Part of a small language model's weights: width 576.
Each number is 128 + 24 x the weight over its row's rms, rounded and kept within 0 to 255. Layers, rows and columns count from 0. Numbers have three digits each. The size before them is the row's rms in percent of the matrix's.

# layer 8 MLP up, 1920x576, rms 0.0921, rows 1286-1430, columns 192-287
107:152171121094135126119156099142116078139109117121127083111174145054166120120096117156102109159098144134150137106113175136116145164136116145162129118115108135144162108104148142118134142126117120068134091104142125129167167123081117117173114150131131106124122146129136146112132096150139114116
107:133084110145138159115174123142136131128177113125136111106117133131106075130141131123143169131139089108116133116129126147154145131142119122100116158118142115170100143135161129157127159161161149123121162107114133123145103126121107143125111110129079118153101156147130145086110135182130180116
113:129128154155105132140156115080116136140136138175139100126085140137062072148136119134133133134121121153139157091155075105131132153099119142130134125122179142147148110160106133128120155114128132082123146105137120147128090141157100136114127114112131123150134124116132119117123087129118124149
103:159104160142117144123043121119093127138160132137116168148086134135128121104160096171144137154189103125117097137167149119125109125126108096141173124135137130159132143128106157087138118157113156128133151113144145172090156152121141151182129136124120100148106113084143132102119123150160155158
099:140124112155153116150124127062089087104089103119129162141127104078115117084092132123127157167099101149104141123124101082133093149137128139117140119136138086079136131063150136128158153101132137101141094131130126132122090138148127106112137142125089140178137120127164146114074143129134172117
098:100124148080118136082144122144123125065113135202132102113141167111134147133119102179113144140112156164165067137131151145179104085125132100161161102133141089130113136130171139127122083150143130122173098101127108104133119100119122136064145118139127106120121107177066111137144158123124120148
101:096129124143139150167100121124118150154131134149117112094086165177094147122158104131116136141117126089151137124071136118096076126116120151097144136129130159117127124148154132109098172091070114110161089111138115092095139132080117144119146157158122161097155169153177113119110137144170144130
092:135140085120089160158141135142114099154138125088076146124129136145130129101055106173163078140144098061144108121117141169136108169131169125158121106123136148151148124121183096144103117141126078109125117137122148162129125087166127117172093137098121154147081096109130148116111133118074093130
101:131118140125118128099169128145141138134123155138103126147131108114098149118159128126109110117143152129158098109109141099119087140131111106128171150131112085081071118116189092129136085135132086136092131085134192122083146160152140086099132114124161154114142112130128117119080170119144118119
099:155123095140134129156201089131127137135122084097130083141170102091147105083135084125118151107142132112108142126095173158092112145156144194111144141195149117129180122119146137149129123115134148109075142117151119180122097060061128112145185136133187144111139143103164134122097096118155132142
099:136109098162063150150125152152124124141128113141124089153098129165119137167128138122177135148118121124118116117081135136132088110107096142149165127110146098108150154163137162082125089104120108107123136112116105112131120116153155131104131135148162136094132113142107196142158141137142123093
102:109121115095110148139099146132125092107098145105111113122181099148121192138130093101136130143093105146108134076133156133128111092145160128151139168161105079169095170136114149122133138162126124099088117127154120105156125158092141160100125138097102116118129172144120152134130149127195121095
096:069129124112117093174108102093103080067126125139155116098108133125107127155133126126148149140173159101132119107125120167137128123132113123123069139151171130136158134180160108149128096121135079142143091174119158112126140154136174130115119086152124114136136161118047114057131165103088100149
096:122120136117115120119124174147195132137138088084109196145116144157105150105131122143112124109176154119148136136130133099101135086080116111104131098132129124097103148141133129110100141060110136125119095132109088126142135125086146163124129145120142099138092111168155142136135125159137141089
104:159139139137169136117129061091099179154135110072124107140137123140104140083146145122090106106116136180136144075092117081114099120151087144155095127090119123125104087123131140129153082153128137127128144150105119106157138137111125097115144120156154145174124138102114125098129129118121121104
094:094146133085158152128130172126155161099191104166139126128120128121112155143142095117099104118154100136128097158154132112173105104140126134111086128059155112146134108141106154120118112112118172119143114162158136125121142113144124124161121120103105140131101062129153107129165173150117138104
098:112136122122130115085103125160151112108135130165141150179119145161115126121182166121118123056176141082086110140118116194131126145122093147153115119128129077144141132124141149165146083127096110097102141153118143152148130141126117117101110122081103098118128158134130135124125133129122117116
101:146151142121166136152125123125157115117128113112086090174131197155141112074136149125136154121124161145123132134155133143175102170110086122146140169174116106102136112125120158149120112128132119119086110092156128090118135128167123121161101115107126147133148130123151106126127147134142135111
098:061158163136135104156106106172106127103124161144146156145082166125123091156101097119107141118161127058105094070102156100088102098138123122079135113122136103137161110160150142147126101154168134113099152143134110119078151137125127126087132156129164132132134133140166119118115139103151126117
103:163152121135122102145130110158107117131138103126182076201135132101115116069147150130141163153149148118080137154198142135101102152078163103117114140147165132130135092111123159094161146123147124128117124127127131149091104103104130118095107149162178157129093155146121111058153119143091134130
101:133177135131076101142140100099091096094108146140115111147147141125138093130127123146140103118123110123104137110135102148112107117129080106147117141089085152094109112175199133119082117117126115158144174129182135101141135154145122132127157127157111132115135125107125150126150159111171114155
100:131199144138123147123152133136106133115110170178134126124138134128109092112138166120096092112101148165121120074111120090162138125107120110138115094126103118150155141152094132180144116095118134137096115112097137132102090236139096115108119138141112149102138132116171161120173148105151144116
095:112130112135133132118182132126099165142136108157127084126144118114112139112159160110146148172128150113135138142109087124095124137143130144098146112162126136147116148138140148150132113088128109105096095126132077118137116135102096177118146071162105109154116076093104120078175147163076077125
106:112120097142094112131155102134103112123144088077167157111098136100123127092087126119166192142161127119109116145141145128153132139144137126151126126150168134128152121153116109111117152098108144092146122157172113088117118134089121127099096127147123142153145143112127164179133097136154147134
103:128076172155146063147098098134133121104161138130097106103137124121130145079083098120136096147154137140154124123126145102154119193110071134165089068143129109152129123121101126094122126116097108141127153140092091155137121121151150136122129137134115155138101118091152077125154136144103101135
096:091124111102102111098110159141098107100116124104125145115143126173164164115110083120092119161090110140102126100110132113114139097136081121170135155130153122109112165070127156183108113137146126117120129129088141137170115126122152085175126118159097187114141131098159146103141135160118135101
099:148117150091150151141124160099124128112163134109113146128116130149148111110129127146121082110103145129123131162136164175070135104098111142080118160084120175122148145106127121137175119138149104130108139141135165121130112162145154128145122135125175133132127171105141133116117137127130104159
098:150096122093142119154101108123148162120127149140127138109105144125110115123156142128139083145123114135150140119138128136143111158140176091139132143134140116125119126130121144117107136124121121078102142111117101142176119126119175118171116102140146114104109148130081139123093136093133109074
097:154131156147122126144096158130091095141126094130182153121135118151132123110142128138102073134155165125180148144144126130084107119123136155097140139132152174090104130146126128126132114151127106137107111154130136103154149125101145131117144149100139093125110091139141142149144138130160147102
095:140120106118111115123124121146135113200178155137154144150163172120127112125157102150063138109152108132126132138134150109121149095170139141139130138146139117115151139088110115148142150164109152156132051133102136118134137117137144152140094119139119131165153107114145162135138112122101125149
099:094150146112130119151117153103112144113139146121144117090134153138129130120143126162098192123123116116116162130082114131146100174138115163103118163126138147118146150103146126134126113146105109090161089162136132114134133126103101150091124120138140122134147141102096168137150089115154108137
089:143147142123134135084135178100073159147142222099114146100118145122186123176152167105133107135140147146112116120127135120151113087065140080127107128092157121143142168140144090128131140115127183139139122111138098128141103144123115127122093143124110115108142179150087107164160132128117106121
103:122164123132128140150131100106129110137142083138147154158172164108122144109152094114086123126116133154139086120164124152141106159110102107127157108153145127158111160135147098142087105141123134106137126124151108070085121108147154128118102122110157083147178111133086133138069144139134112111
102:130078133149108165117141158099128134175139076127152171142151125117131132077135112127135156069107124119104148097158127161127139140187141096091155095089129172101116134141161108135116134132085132111117119179151111136139148083136169143136131161139123144111138087135138132183114105077152143098
104:116117133167138141155087141110109119084129098149115162184145177112084111121118129121138154115115094084152119125143159116177133118150149110115160111122100152120124142108142133131118069111117122101168157144081098131144104173140128074115105125127158162157162089095125122096133114152140161073
105:117151135103154137127130165141127124103123146140175179114085094143137113128104138124122140098161113113139156113140133128161161137130123140119153112075134122105174130140126138150143100096118141093121146125140118084125158106135182107109105145139152117189144100153136175134113116109099096133
102:129103147111144135152124135100118162140127136129169153152094153111101076124120128133122110098113108117121111164157116173106099147095141094101126127141127126095119184140160098108140146103132145099140127121126114176112127118156155137111123107128128078126191131125131127127118130123134145106
101:150128168110138164128137101131098139118136109091136134089153128133100099123135136116069173155133159099135136104105112122114102185112133141146103108110134115116161141129120118174135138138144144151117119120108126102108171190126131129148121133150159081139138132103139132151140146132138107123
097:121161141131171093128171174131062123121106144134116151136149142164130153084129115113156094158091164154123171155124105108127142144117079135121103084137119120068128145092156126156133146087135149112119098141137093106084099139123107148109092141122153111112158140142187160119141105098139153141
104:136153128097121109108122115112111109169130101142121116116121148143142106161160148157121167144091089110165126134117138169158176134146118118155124152078130146179140119164091096106108109138125059122084115116114094152102082089129153122114147143123134105125120155122172109087108127133145097163
099:109121115140114139157130161107136136101076136139117094129143133120116137101129106121128150139114144108139098120128147086108177142126089155113101086082138133174131080150124135157137109128110116149125119155150157181114137092096087148158133146137191149150149127142131132106152186103122132106
108:159126132117129100141193129157114117111144192131144109157133121102125082091104099135134135162103139104158101125113112104126114116099122114158102148163101131094120099106145132132119164141166109116118171131126140153104110131123123137113138130153080114164104122166145124125118145100137119119
105:135114095165125144173084143186142132118144166134123116140137164098114135125125148110106129156100127101113153137107144164151122123163134149121131127156099136111135113094149154126106103093111108156110131130131124120152124142174112128157165122192159101118128110175102118128122134124144179122
101:140140132126126152088151127144142073179160108106096173141163137134118137119141150150121111108123151146124133196118168114125115117108147154143136149107151128152157103158178127095139107121134114125045130119147077117126135154149129134114149138121100124156089096137138108108140133101055095144
111:119116108103113156125091102137143113128112119131107103102141113150111129117116150105109102139117129128139162178143130091139132138123116144110109141130183143164152185195165133138144154137131085133103128082156125129102107137157095165103087143146125123156110117113087153124145141123101115154
102:163131158090155115157147137133103119134155130148090136161127112122122105113123083161142134101127135097114086135141160077152114170138132135111072089148153143117096127141134125169139129123136115109167108141138124163154185126124150108151142127108144089136147151131147089134094132133147129118
104:122165139169151158159131115166147183092113120130139125101094122116135162135089124143134113104134134142155109148164162136141134116142119128127166121120113116153126142123168147105161102129159115160125115169130130115131089151161139132081109164134143129131105114112136134115144113094131128119
103:120120105136131156126134139124084112135106088152136141126145096143106148144144128122129128173113143177116066160159127155107152132107149127156136125115117107151127117138120065128149156136147131159128107130099168143088076115122147123135129137121150107170110150175117166147105144111099073157
100:102136114105129117050125096135154136143154135119075122144102158131093122154134111115119163125121083102141108125113172196113159102153173123151093141149130151109104127117095122135075155110141124101137125121109090120129204134145119132136139151166102124152191114159132158148121146128123111095
095:171144099181128124132102132151095179069190140090144113139112098132134146133143151117115105107127126151151161147157130109178107121141157132080097118135134129136076116151097113113126132123127131149136110125157111106146119106134118135113126111097129133110109122119138084169129157146131146099
102:158139146143107147165160117114126116136105162142136121147112157137154130095172130146129134138173137075143097125098188120096131141129138149179120141130130117125157147167162139134132111183083128125121116176094104127132143139144113143109134121137127155105119114151130118130186134144096166114
113:129128114141075135098148146130125140165119144123071129197130119116117131090166156128090151123095168117123132125091147125108139149125138141133127117121122149175132072094110193134172082121086161100122126114126167101122115104114157120131125124087133177175095172130134104129157142066143075138
106:134110145154120132104087076144165156150173157149128131141129082154108128110143127128146115136144113121104181124161118170138119187166140145130116117164141137130121118143122131162142154109142137186167134127084104075118144151152125108105164099121145101167136150151124160162121093128144114124
099:129127128133101102169126101156106118104098100117132153144126121132122139179107122150116091109125121157136122155115152118141135124146140112134123105130096101110116124122115080129094154151134118122125134193114128150097115157136100147147090129178120137146099118165166118121090119099144126086
103:123098129111106108148147071088104130113126167176076140157125170136114134140135113143149117127115154115146133137134125142110135161110137149166137162137125125130078139145151152160129112106171146110144151118115122135133126088094092096146120136095145162108123128161130141124124113136138151170
103:159112149154120124153075123113085151120133148123110149131142087151133113113151153100117077103128123111159094158168163126106113105113142127135143100164144142167140165094162178117089161123117123114086139124125139113121137128086148100115144148108145126129197102134100152148153107139142182104
099:141111165145139105128163111135137101177119120117113126109126133131106109189123129119138129131121119166096142110112109145094122131153145156118135139140111084144145136077120121116123163158115139074107132158108120121097134130167106164182177092166129105122133138110125127134115078124184094121
098:130154108098127150169125091116122108133130161110156124137143149114102171126121125118151094170141121103173140134167093103126116102151119135170051152136134119099141117122117136128099168138150071104168181094134131091105160099148098115135118100142116159128108126154154153136147111110147118090
099:115076096102112129140119154110135134098134114128124123144129101087150128135125097130163128107143137078111138096149125100129130151092130101099145138117144086146145073133120171113094122108104133149105110173100139172121084127141142142138159163130115145147119128151160107153157069169152075155
100:117162134114133107156139120144139185097121130135116080123127153129149089146140141123068120146109112130144138161134136139156092085168156116130129139111148117103096148142092146089073110136120134150107141131137145138142177107106127128098159156132155086132168152129142108108174073129178099132
099:149092149150148118129174175103171158081118134144154138108116140109096103129109103141123151144129165151140112113116133122125150121113153098112130167103140125166137110108147102057139133121138114124131171116155112136103157141108154151172177109126151141127159159143146123141153144129138155144
106:164095090126133133130124098148112157159174126153123104169170143135146097147114165137176125136104135143120127116154155113122095113101114115116158109138121143127108106121106129147151099154123118104119136098117113140141128116084156149143096122098133091146130123127123146113118119114162122161
096:105142120118103116118137076125159151138105138135152089124119121142166172109141115111146089085192114169139124108114121105115154149166118148146077129135119123124132130099127139129136126111112144106147095126131151088105136146158170148140126137116147105114154107123126111139098101143115101083
101:130117115165137072117123151111109130161153086125135199101129139105097097134143151141122092116136139100149109084057101084139124113099113138152161143117145127157127097129112068174130111129156110110113178112148091111125110137117155139102101107141133150159130145070122169154138108145125088132
094:104142098194111124132125121143091160146126124122118076124148105131157174115167148116154108178154147118133138167088124134127123151142119134131125135160154135123133123132122113114112149105133095149129148129180149110090109136120172135112161149112144121122145091111127156108139110136121107119
101:114125127144131161144091119171169059107123122140146144154156148119099126132109096131151170138109144114145175133106119164106138114128147102107161127157102131118116127160104136124121172123097102136134148172166114113084155140127133128111140134148116177131119103124138125141127073123160127090
097:110102136098090103185099114060135132159127077106121157196160118121135146113146154156110142119137144124112126147089139142133135138109127135149124121122142138099130125140137165142089096105127135132152130111090121147091124105104142112112137125119120121164082120183152148100095130115132165077
097:096160123112142136119085135109089132151155095136163095125120124111086095119087084099117163134109109089115134103122075132153088093104114125131117113160138145126117110160108187116103140128118184173124137125131163126148113089107131148145113146129099127137135116191177125113147147142116147121
102:148115099133154134147144136158110146146128149129105107153085096131165147136139097121092127114137093106143122151120127127133126110125149117093119101149076143143149155180145150139111136104135078096143136145128103158133151139095117170102142105136146169117102147150130114164118127099139142143
101:139117126157126126133114117117150141135182109124115114101125130103142115123121122129135151115156097112175151162135193147101127143080116100109145128118131105076141100104167113084134100126166155102157089128137105156129115112106119098142121127132134133111034116123139101159113129107132114122
100:137147120112118131098140133117099096099105136127092082139122118121140084108142173147122112116144124129138073122155125113122108133128118153142082149161134124129080110132145129118144190091142143132138163102158097103119100113132048141115129119130125126117115129120186168135142147129115118153
108:151146096132169146138115079120127105129091109146116123064143092107162158111097169126166142167178132112145082143121138138144088081138073181092116130094151111119142130133167136083138126108090143138210148131085079094150142130155158138146124139132141141164098122136104086102153111107120058171
090:090141093125183092089071120142124110117149176113146113106102127076108104106108155119120123087155102150167115119110101141112151086130149156142116164115154104146081116123144133123098166082151125178138143126143140131103133108160086102129192116149122152108132118134148153102144143183104131144
096:132103116178124127133145141097128109105149141102130134100106123120131135102126123091162132106109145133098101118100148125133163125105117140088155159155137116161127134170171135114147135134145167125155131141104135123150133077150133150116137116090141132117107128116134142108133131151126126133
099:102140146127114123123059147086141132108095132117146110159140095111145126119153135161124074137132112113073133146085111130177148114126125126137087101093136134125106139148124129145069161146171154115126109110149116133121081120110116118133084135169152105136117130172110129137136097138130068157
103:130126139153118088109125112162119119123140108117108130096074122157152119138206151147130114141172170136115169076159100135076144168141131179128121113127135106127128144068123099151096132147151113128130139060133146062130111090081136111149136096120124144123131174137126161136187166147107139149
099:101136152140177140116101121146147128136116131114108080157146091164075136106132118140101103129151144143129137111159092126122126125157123097134103097125111134144142108142119130128138096133120154108130103144162111142084119110148189123131166193135140112114143113112176122108136159142146119132
106:158112128132146138136125127129112111120051213159099150147119142167126123123128137148129131106123113075122145060133156128114141125141105114124160068167132120112104126118156108132152144096121113138104080108147160119142106127128123123160148154122123096127118156124110136121125172089128135165
106:199119108180124130097148152102145104109147121159122191091135150118104143137130157129095116197124136112134154144130135144140145135116134161142141150125125086109134155131128083103105127124126125129088133120165187113133129117169132117146092110137153170110131159135114132107106070110160155098
107:107128140149130165129117148159125110157128108121133107144147136131122103131106125133152160091166149126113103126100114125143136140094095114136121115119106115112122109130161124124125134114117109108162112136119088113107127104071125156106146145109133089136137107162130099121105117113130110131
097:148149136132095127105152168106149094176137160150134135081105095103085115175113084167145117131160129103081133178142135158099117132142130135134177142172108123101159144111106086116152154124098123111102108141144131148119104192162120098135118137136130204112128120126140122140122113144145160067
101:141114102114133122173106142089138107125175124114135177141086089139152138106109105106140125156111181133108161120161115197134131111167088164154103108129114108171134118151104141152151156132139099080149165150108158147162118169115123113120105164101121104115140107145085119075153162097126169118
104:147138127114133107129092135134152121152134140114136139133154100165102134152133149120107130155106146125118135108107121129167129126102112127138120163131108109114144159115110110133161140076122172130131129078122081094151148151160143122141127149133081133151160080138101084118118103127129148165
103:138140127135107145131137129097138109105115107108102130147116104114153121154151122114080185113099127109143113155164104124102137119142139172168089140137152146087106162126126144153107147074094071136126112110132165165119146140148144159136123101099161127166134103126118141139133164118112098113
098:136177143131070121134122145107140128186084142077154178147125093155154094164159142103133113078139099094116100142130126150098129109134148153109157095137142092108142154081131146084135175080113126162120125117097150083118074137123125162161126118133124166165140147147135096165117140147154163134
104:154120154105070130145110148099145180130120121115141094141171130123094150131125153101077146137119113074092113145143156169148131110115135129148121125125136129122149133140134160122099183114077120147089116138122108124150132109149136206128156117112093119103094139129145098124159169138154147161
099:142144097135101152144135119110115120180135098130122141152128137086123086121108079102138132212110124127143125110103133164129153152148104103128154115165118145091121141116154125124145105162121150127149122153106139120143136135123160143142123143112115112164128140138118112158112076105098150132
101:143122088139049089083102089109128169118123101118107142103105112108154133100123147124106134174140145136145103111126125119085089170107162125131125102149125124118156138158145110114149139164155147138129146130126108162129152090106138135133124169171126127108118139122124098131128142117097112116
100:156113197083115088092103160113115163134105118125109141126153122146101133153161168125120130062127116139132096116123133109147148160123116114121137095154131117145157140066126125150120151139127066141117132126087129141089097093123158171082129160122106092125155110115169138135150133136175144146
101:118135116157124121140113110095135169157123125143130130129180151187135145132131099116119111169154147107139142122139165130150124163124090142113119152139127081154079096127104124086132121129132101157103094128140141111142145121134119132162140128128142133088126155091107096132116124186149118116
101:177120154183140089125081106135141140136151153155127084136143095159124090155106094113125109104159125095134118105132121117148164118139091149144156161119125165118131144134146130170146149158103131138120119118122123077141150109161140118139141114147128129088131123082132122118120131130132135148
103:113128162153141102128175121141142120104124150111101136127143121102150155145070158164127107135096093116133133168114064172149088167123109125117155115125071074126129139126119135125117095157154106128138142119112124102111115150100130136116127169098154155106134151128122143113131122133175140068
102:116111186159143114115136101124125157095132075141081131083117135098123131156148110093117191104120096145131174138099135134116119164120089147131175140106147140086136151095189131098112094131122157124142118155106134141147104127135118145154138150125142149137145146084109144136153102158111129120
098:126101118137103116089121141141118119161150147125175114108130123105115109080115127177135119114105123187156113155139135169107171132121111151130144108159158081120119114149160151150106179087144131154112070145147152094143104100096149177165147105106163133126124113154134146074156106127107155158
096:130153130117109113189140122129129111086112111122151145160156113106144149118133138103135144127105103166117141154162151117157094155124117128105136139104104074136166167120146161072080169116115166136116126135160093147128145134155183120126141121106125128130139130153118133115138128160122173119
100:125153178128157130129159098135124119118141114156130132155132132152114114149133112134146096175138131149135157129169143114142133142141123140169153107112131134122137124122124100125119142101113119156103139160112163144120104141094147144152123118117172165165104099102114125136092088103119137133
098:111116125130112143143088119145151120155140121147107103137130143122173119158079195128125143103166097089152097101097116122124129139113128142145147104103124136113150097111133147116110123172118130114117142158143154144145145119123137124121127113122134081171143162125079163176132145127106116081
106:145122144141098194148163133142152128104098116134153152129127097139145148149101104109124102080127141156143095091122127129146121129154143113160114181101137117128104121111125126158114104097132172098125101120125130087091149175174150089163145162132129125163095118109147152124121159149067146133
107:126103135119147119162148143142136120140128164084113109176158139149121108126149085145110140133147132112124137110132150135148126135126150125104093114116120163123093083127125145142132133133127098145153164144147121149104160123108154147115134082155184097147105074100171113140133068086101106100
103:153124135162091170143120133121080092140100089138112102135120134167128127151101128137090097198129097091085135105134134133120092134116099113119108116148156104115110163066115096111139169054100116128128143133161071125102172135161124120135115086096126130141129115152168150147143120097137137139
094:173124120112099151086126137152139156091082142124149102140137127107136116105157116121152122137154104091088099114117103123137129153113142116180145154141123076077081101169097160145122214113097126093133126065153097129125111116131133156090157091159100102151149089159122091110062124124098094089
106:149139111156104090112083108141118139137132103141108140135100127167130113128117133152105082116150132147143134119173149071152105115165149110114133150078136146132129115085159135158149159129143126139150148116118116108119124140164147130108153114076116142155133086115088165095145109117136202130
103:119138125131149118099109105183112136138132131119130134172160116090153113118117105132160115072163134142092112098122169153102119096185106124072134151122116089124144148123160145146126147119161185125115124140160101108158117126128145088132131108143152116170164157141153116134129130123129113119
104:177150113114148161130110121114138123108088140143083072163110069165134121132130153131096102163125114128114129104114127171082154110141158118145135141118165174099127137157088110127110178121109155127136128120168116135096142099141173161127133142128114114132106138117156113151150109124108140111
099:169112118115125143117137140147159144124166131127134194085090151127115103096128131157178106147118116133106116156141171123127089107108091174096118121175151112142090146110072144101130099133151119134141106104187124074131097135129146131116130144127107146117137121108124118173127133128167128143
099:109102101141127129136104124132128108114147126151137095110099086124149132138110129142083126143090130143178138160106111142135111080160138096147089117103171104132170148117169110109099119148128159104157148125157127096105118145126091152082140128140122169139127104109155121120160143074075151115
099:097120150153121117113126158128123141147105102119106127142140142103133102145120156152059147155121114134108094150158119176163171137142140139144171144164106118126158160131173130118082139139156130117140137110154094143168162164151122101111119105127137174111124114131149101162135112156097089147
088:121126125132103137136140139111114075157117074099135160152135081159115135123149077142148176096102141118101162115157138090121170117149083122108131139124141110127158135147168150100138150158121082128110078138120127138149145179127100111140161133125112140118130124126118137105135095137114124137
090:128123157089183115097147124065150059096138134143138083117099160089181110185116096144158101124114129080148131125132120107157105162148134085114102129126113133135118107113120124123156147147124106120124160091160126126109160081159117127109121109135159090127129148134150156054137122111123127160
089:094089146134147126127139111131151099139099095163103114074126155105161112141134168106124145131103115100096106174136143165157171144103098124100115103138137151128107142125148061173101172142091205150132133145131119158123084092098166149112156126121121139166139119163133144174109120146196121154
102:145144107106121129128156142099140127175120150128115085146109125134131123126127112129093158117128123151107114151128123107141122135144112114120138122133143149126130119130150160143108161130129154153137136140178132128138133145127188142121156128115076157125106137185131120142131122088123099155
086:095153132136130149106127121119132150158167096122143140132144142137112152097112133132137161089159135143142117126164114156157128115133099096147066125103117162119115108136119147114107149160143017130133100127126155146116133136133189114137142129133159091187165100115076129165144138110123122156
101:141184137113107121124099134140094156135150136105130190139153105129205165142139093131120127151130133135081135106124129137093116167108111104086119122128144168127132116155125122144120107152129164137136109101108112144114125173129172124069083130142108121127110131102098110094121132085141114096
101:118120136112148141116141155158116110126163153122136174127129113118102102161122121108081105082148144127092103159084151111137124079062093086117133149123114115144087070134103142152126183128168129142087140150127156145142122134115137140122127142140173105102151102120103113109147116119102122143
102:101119114135131129149098118149118122104130091141112184140132164112145138166132092136142123124141084138097115169130136123143106087120133128103121104120139128150115141118167133092141138135159102131153137131127115147153081114123162118117120153158129108141138120118123167109074149116172187150
106:121137144121148119145170138134171148145110101142095143132188099155128110164105095134120114131111124137137126076133158136108138127141109126136110125114110136115141114143109077119144080148103171134119115126152181138123149133133174147133166118114078128139149066121141096117092130123090161137
092:095146140160120136178147131124141130103139122093162143113087133142123171120143149146122137144117145080169097143195134131130135120111111119131155098192116134108140160154128120138175110112138121141126147138153123109119138110142119145119129101115129176186142121163115147158162127165130169168
102:101102149104142155152125097118114121134155123106111097101193129149121103147108136112163184104139115118152182134140121141088097176153123121135109106152151096093097112105102145150087140146154116166127066086156104139113151144135109115107127123169080121106121113142137129098189178155105126135
102:126093141116079086122119154093105137105156145112159146127137159148111097087149111132127126115119150146113154129151118126158082117057136119142166132142159092143154141136122165127136123131136075110148075114173122161127141128066107125112115096119097158153066120130156094127110111097110168108
101:110128094152133116129158160120112100139174115116135114146136140118141128121153128132136133183094139129145129111119095180094137113108148140131118144133104121147105145143169101101131153103100153084124138122153134159111169112122164123152103075103103131148105115097134149112115133112117123180
108:138121095172142124111099102124099123167158113088095198141095122145120110138128114112149117133116104137156125148075162147139198139154126125110130107115133160126135082127107115136093096100156107154140161115092102139108139146119121160120118129124143136128161196128156089133163123131133086143
099:137131124108126159150059169125157132188123118166127104116079109145158121133134137113162122123135133161135141154124153149112132086128115142114127142137124144119152106132102095133132127156158124163140105140102127133103130106126109140140108098134125092154154087127131100124118150079117095134
101:101142176119146146116162184156094108099112098094143146141118097115110119105162121102102149108109124083089097157116138114146158110120136093118160135157154122129162151156098132100112091092119097120115090147152107132097141164163130147129123136122156157151136130143133144149142182156125155131
105:122122111124141111124135165135107120140133137105128144125182121130138107111138127115114145154161098103121141106138141109116101115136158145134136118123123145109146164068135144130099152123150154157152123096127178087105143141130142108151135113126136097127130087088148097156121103151190131087
098:190090126106084099121112131154124184119127096128156146150138121119142186141156184108174156136131146123160146153109133143101124110125157126108092185124162132103126141102094114142143128114136163079155148100134143124128128186158143117113109148161141118140172118123156140145134119130084147133
100:143167115102124128106124115115130123149140115100119132110123116171140088148134126163127140092092144131141130127131104131125134129125113118135134129175102056118117125125183092097141111127182169106155133148141163135163116132100139168134117152112123156132147136096128116106154146117151105151
106:132141087155193153147114108132144101114102159155147142134129140132145132146102106111140131192155137095133164098166145146150116081143155112091144156122121117113156137108120114077112145172133129121082138102043118123156128148134146141101135126130116098123156114139113135128163112142088123139
107:117131150155106109097154111134114121129145112119119122118112122145116140163085080142162101104132102084098146116119129138154138133077120076120126142126151162163148168153132128101123175123124112128125120141145127079134112152104158146137168113100149074116107133128132123127096122101131086061
108:135125084155131121104123107107154146147152133060123146125094161107051106196118121163136072110116129148130139115125096154111102151151101133113112140156112197113095109061089146181158179100121112122104099148118128127151085120122129131118115106152157115128116180111093116124141142148131129094
097:128093126122106110156128079143171090152148140133134141160145147190133161121134099119115139175119123106162071109181098100108142103118118134158086174086131114112129111131124099176100122133149125130140086118121119166125086135147075105120088147129071149147157143156214081118109168131113117153
105:075141180075132099153134136112146118150097168103165132111117144136137124151152148106128110103108158136145119132127143117093117165098097109100148147157149116103121159064139157121128137084115153161098139100088145132164144120127123094150120143177143145117118112172166126138137112168120130099
095:157154124120143091167149142152134134108116119181113120127117132147170150150126126129120118126126132118104130160134098087097140120127112103153076152115101108087102168115115125147053157141148059121100130114128132124142121101141125100103159127128103120122159093159094114088139120097145139157
097:117109128137076118136089133105114117166118162135122131128155118135141109137138124128140118114145161124086115100090118090102144114111121111134147099108134175132098123105139139120143201119108154123085100111156136080104167108136094163124153105124131129158129126109190138126116120103167159122
102:155115099101099144081166070114090112129124170143131100132130159153130128123130128139139090112156139104133171125150148116121134123126136104132131123113154143111136146171157141080110113174147089117102131135134097151127115051113101133142122086146130124123154154128155085150160110124109121155
102:155110105119152127181104114104163136146149167125109133132102122115139112102154098096150157114163125123110120136124100142093105126109142105108173078127151135161171120185116151158081129150124152108126110128125093140085141104120148116151101144092124124141126138143144117153159116120110162103
102:147086183113117140101115117146111140143099152156135122111110110145117142223121115109133106138144161120129113090118131103164141149163107123156159104140142097154125132130103065079151112123097124099142110112115176134161187146120119172142104120133091150141148120156141142152139134066141126135
097:110143128111179097099108126141134130125149119119147102140143142081130177104118124099110149129123128118123118162119156145124139145094138125105085103165113128093115111134113109127138153112134124115101144125151141109153124134129131104134111108134139133110076158143093158155115105155138117105
104:121120159157129125124157099116145141098139125143110136128115167139121103115134154117110065101149094107118127099139166145149121156121125151142139085155095171115083147139152149134153132150148085147122105113130145103161151149082158128115129129123114135134084134134119144125164117152107119154
099:109107128123120129099100144119103107150118143133108130143145082133128139147105165090126167090107137125109121141135103129181141156152136153129105124148132112145077144089145092178135109119128111104141139126135133150109149121116115178125145139129113136158139130105096095117130085132117141167
098:140128095124095115106123123180113135119112118151075132157087130103137161112147147184108133133120084165138143112104202129086079143146150113119134105124128110106117149045053116169085127104108118131115140155147144167164134124125114104133153134138140134110103133101102161158108174130133150119
101:141148157113153140209136130113160088143102158139133129139130132123143136096089119126122145104112112163143127146141155098136175121148141110128118117120107114118119144119153110124111141100126148131135160132088110117133126121090129116087144099068141108117126125163128149128137136157094143168
100:162151163156176122128129101172112164143132125112132117138125096135131134130149166129112124150164099155140121134101093101171146130172097106144058081144126119131154138138146121144119134136145104138121158073192114111107119092112085149139120156168150112123160097113097133144138081123129111120
092:096151100119110167101150167111166096153135110122145167100131147102151128136103102137149113147099145122149109144101130125094117101157109116143172118115141122100144135140147137141130130154145102146121130145148122108128152082111106138132157152133089118096115151178123133153130144095108147094
098:109091126130148161121126185123128115124117156115141133112144116134123126130126113122102133128117125085142145103150158132150108158137144092117149102118142172125110101135109164130136141169131110098110099103093137140100123122141134132152130151129130097143159111113141146136151165089113116121
102:084103114166161138148119103117115137184101139150135156103130144089160150126155138169131155121105107107131130137140140119107125112110126139112144137188146184120122117116107131143124105140136115157124147144133141131136153070152123111079144123133148137096136141117137135108144166155119131126